Weights of a small GPT-style language model, trained from scratch on English Wikipedia: no position embeddings, 9741 steps.
Each number is 128 + 32 x the weight over the matrix's rms, rounded and kept within 0 to 255. Layers, rows and columns count from 0. Numbers have three digits each.

# layer 3 attention query, 448x448, rms 0.0405, rows 249-255, columns 128-191
133117094162173151103065069084164050117099129153137131073083156228067161134086146162109125157095142100145082105106101082109073130091158136100066101122167087095102157105184139108108118136195125
170169132123157195054147112168179155101172144170137123152174089079191137158090127138094071130142112104152151174167127112160114149207139193086053123142131096187253130145073133103101123104192114
123146134158113135173178080091149206163123144100150081144169087100102163133094064120200159114137097103120094092094133134153080165086143085134205174209042122131117096135144121141189132178160082
187137170150149117168158229126091163130148173134142127101128093153153164155100150141184138141113052122115210161143173138133118181160109173106117147146173124141187118158041094134197177154131061
136143127122151112101137074130098123120109099064159150103064126136103153158097157128136091132103153106128132172122144053140122079123162073115099069107162053095103116093139157092082089160093110
144095140133136096144144170085138133149139186092122124138140077099105137091174111117186172113146112169081125104142117182122078110095055099171120170178167204192115165104115118154183148179151150
096144109157036084130105128156103176163117124162204137108139134126093128126157119154100084159145115131157160140194074097136162080118085166155137101134133135060139066170102071137161172121110109
# layer 3 attention key, 448x448, rms 0.0407, rows 249-255, columns 128-191
173162175155129095133233098123115104057174148138076193108078142154079170165113103117173108147088071175143171170141192121178106155109033089097145112115132176164165133112195129124143128125186134
162148057211061134158083146144098177109051092138198163140148104123134155123184141090157200107163082088152106100160094119072154112113117163117152128161167151130120090185066097106130117099182148
159159189135165110112134143113056116192096118169169141151095095149100122104072145125094154206068168160166099129120085138140143093113147120197129142144081077104113145167066223132119147135139114
189067088061121200162164109101137115077118172136075102174142114093090137080152096204099089132101158173144117077068122116072251093179126112149139126111103177051210148146094141039145153117140153
094162216119164058102154182092096140107137137105099134108121114130132127184109149109171108164109090151073151126164169126083156150118101143111199099086167108215159157132147097141125102089141135
165076116144140159084149100129167125158159143161078119194135146138115095073088123132078132144130132120161081145096117139136071094125156162154089178140074155114108208107178121077147123150090123
126120144121143080109104119115094126118158100145064103104141133141106116160145137079107097111139068165081116141117149115206116123060097091095142165124181191104124153155178073172094141161119166
# layer 3 attention value, 448x448, rms 0.0384, rows 192-206, columns 128-191
115126076123099129103158112091123136162088149108152092136171137123130128173107116088139135171156136112134209088158088159137145140188144147138109141099131101145107106094108185143108119176121103
131131110123160140108125091174121122083134083150117137155124129147104122094108137159126164163187145116156091133121105113116151137132176099136123107129128166136104126122152076115129118143133145
136161148127087154155126084188098175114103102126121180143097123079186155110147132131149163157152172148149135164027122122127165077144114067130132114098100144116156140194179145069125097151146152
174147091168107112089127137110107143111099102147132144101119139142089101125127144135185123147123124150181116174089102105126129091133134147139146153134108157181134130121122187138139131128144122
099131099154116112161151153109088106150105134079124125106128090080103121161172128132130166060093071173131115143133132110169152115117152149092144137107102096099141140144120145182119124094125118
113099127145121132147084117118112094076120134152112094122143164110086096104122136147073128079132132133193081128098190105140097138159162152127153179123154103104131169109135139161162140072125166
099175145136161099106110079153118115154128120123131184133117093167108100124152180136143130158116087082147089183138116202131091106134114133128124127117121133124142133166171124124167140205103131
127134119113130084120099125123108141149102162143182121155140139183125138133106060086141129176123152168119158093162067162130122102171130104139109105137139151157146142147141134089125116110143115
114140141171082159070112084134146096119103131112147104125133193106126106108167108138155078148135116096095160177131127102138139118118149143140134147140110117101155175143150189084121159128098061
180161109129146205147117114164142138052195118162134140137117130172128077123127156131095124178143131125143107145084134137080107140119139109118128136138163154093154116156137119136142174132144135
134158118140140117103053045151157170090120103121077134094136112114149103166127116127101129085074143088186109138095118100104121094151152132115105104125126122106142090133127154117088143162117135
135118149134116113180101149135076117133113138135118130138106121125133112144137151161103130142128122155079094118114169161144150144139117108156155075057182146096080130151146140104159093102088144
163085073141118133134169137085139140108139151171132100143141183148108179147158101096124141127127097136144120141132199109132114139111100102126168140166141126153133139156170155145114120084143134
130115092135151148136113175123107093107155140129105125199103169109141116148118087183129068132155134101185124102150081149090098077170098141125110147136184148127134111172114183117152173137138147
077115145127116124122160130150136070154170175132109092106071138127084128093119130124161127182146108083151086131166107125099121136088112160145167168139148126124109123065114104128156139093098112
# layer 3 attention output (transposed), 448x448, rms 0.0353, rows 192-205, columns 128-191
173150139124141095110124099086078128099140086144076140115100141129116140099163165124095097129087067147139110115135156127052109097086141135115126127111192141128128138171116098121136108116156101
104135104108084115138087175098125150160161166151129111116128075114124087153107146088161129115101088169120158119140141120158101113114084163129173120182092053114073127081172131135124128175126103
096122107125095116115126147129119122150125187159129121107151110168114091172119165087091157118149088164156077101197152075143164117205085193135129106121127070075090120092167113158109184144159159
139089088104136145150111147110140123171087110144117152111108102139156109088101156113102145149109149105108097093138144152091189099203149133142111099057171099108079142144154167098150171136120148
145117135138135170132131131105121129102138123169070130144095160189148147136112129141083093156139212095109169112107139124092093117122162117122159157110072139130147106133195095105183162075088160
131143140114127128095101142139158151154113190147130152167120107178092097168095122171105082169084198105060179152126074160153140143076161109165132143109143116174114101100085136142141129116039115
116119138154098107125076181077100109109160072132141119130167120131102145091110078120120191139088116226091122113103092106139103155087080141128116129175149148117127154096146109139098103122116135
155154168162138106101124104089095142071187082115104085123150152111075149122125145114133077107128110124128080176142138118070141139112108107123171103074140133147101138175139160131131122128091097
160121139133161093110164140141120120112075075166176157133083118191116129097140154138114163133102119164133101143141176131100156129167152139142112109121130139095053116160118132156158135173117113
115079126097074124149109154157155095221074172097109146140181122094088114150110113153145127087094099128138117138136090153182144129087075078137136125105135061081096155108087172151127157146112156
131111125125104125150123149118141152132100143104154193139159107117102137158088104122110148201169036182133082079108129082101099119058133165118123137147142086103117115133157106124165137139163133
090138099125114175100156154068125145148201166152094122148130097111130102108149120125135117120116144138135170181153125130135116145161129125101140174194067128167162149042093121156119135153123122
126111135132135084088083103150087091126116085111128114124084132152147108117077170141160069108140218111089160144138111168136207151164112101159144092069129140145137110167071154137143148126091134
112117157076146126136130171138133114167102173163207133176079117154118110139144117107089119111108170128070095184205103168141135137146118120092084138099154194177115136136142109125142057129099141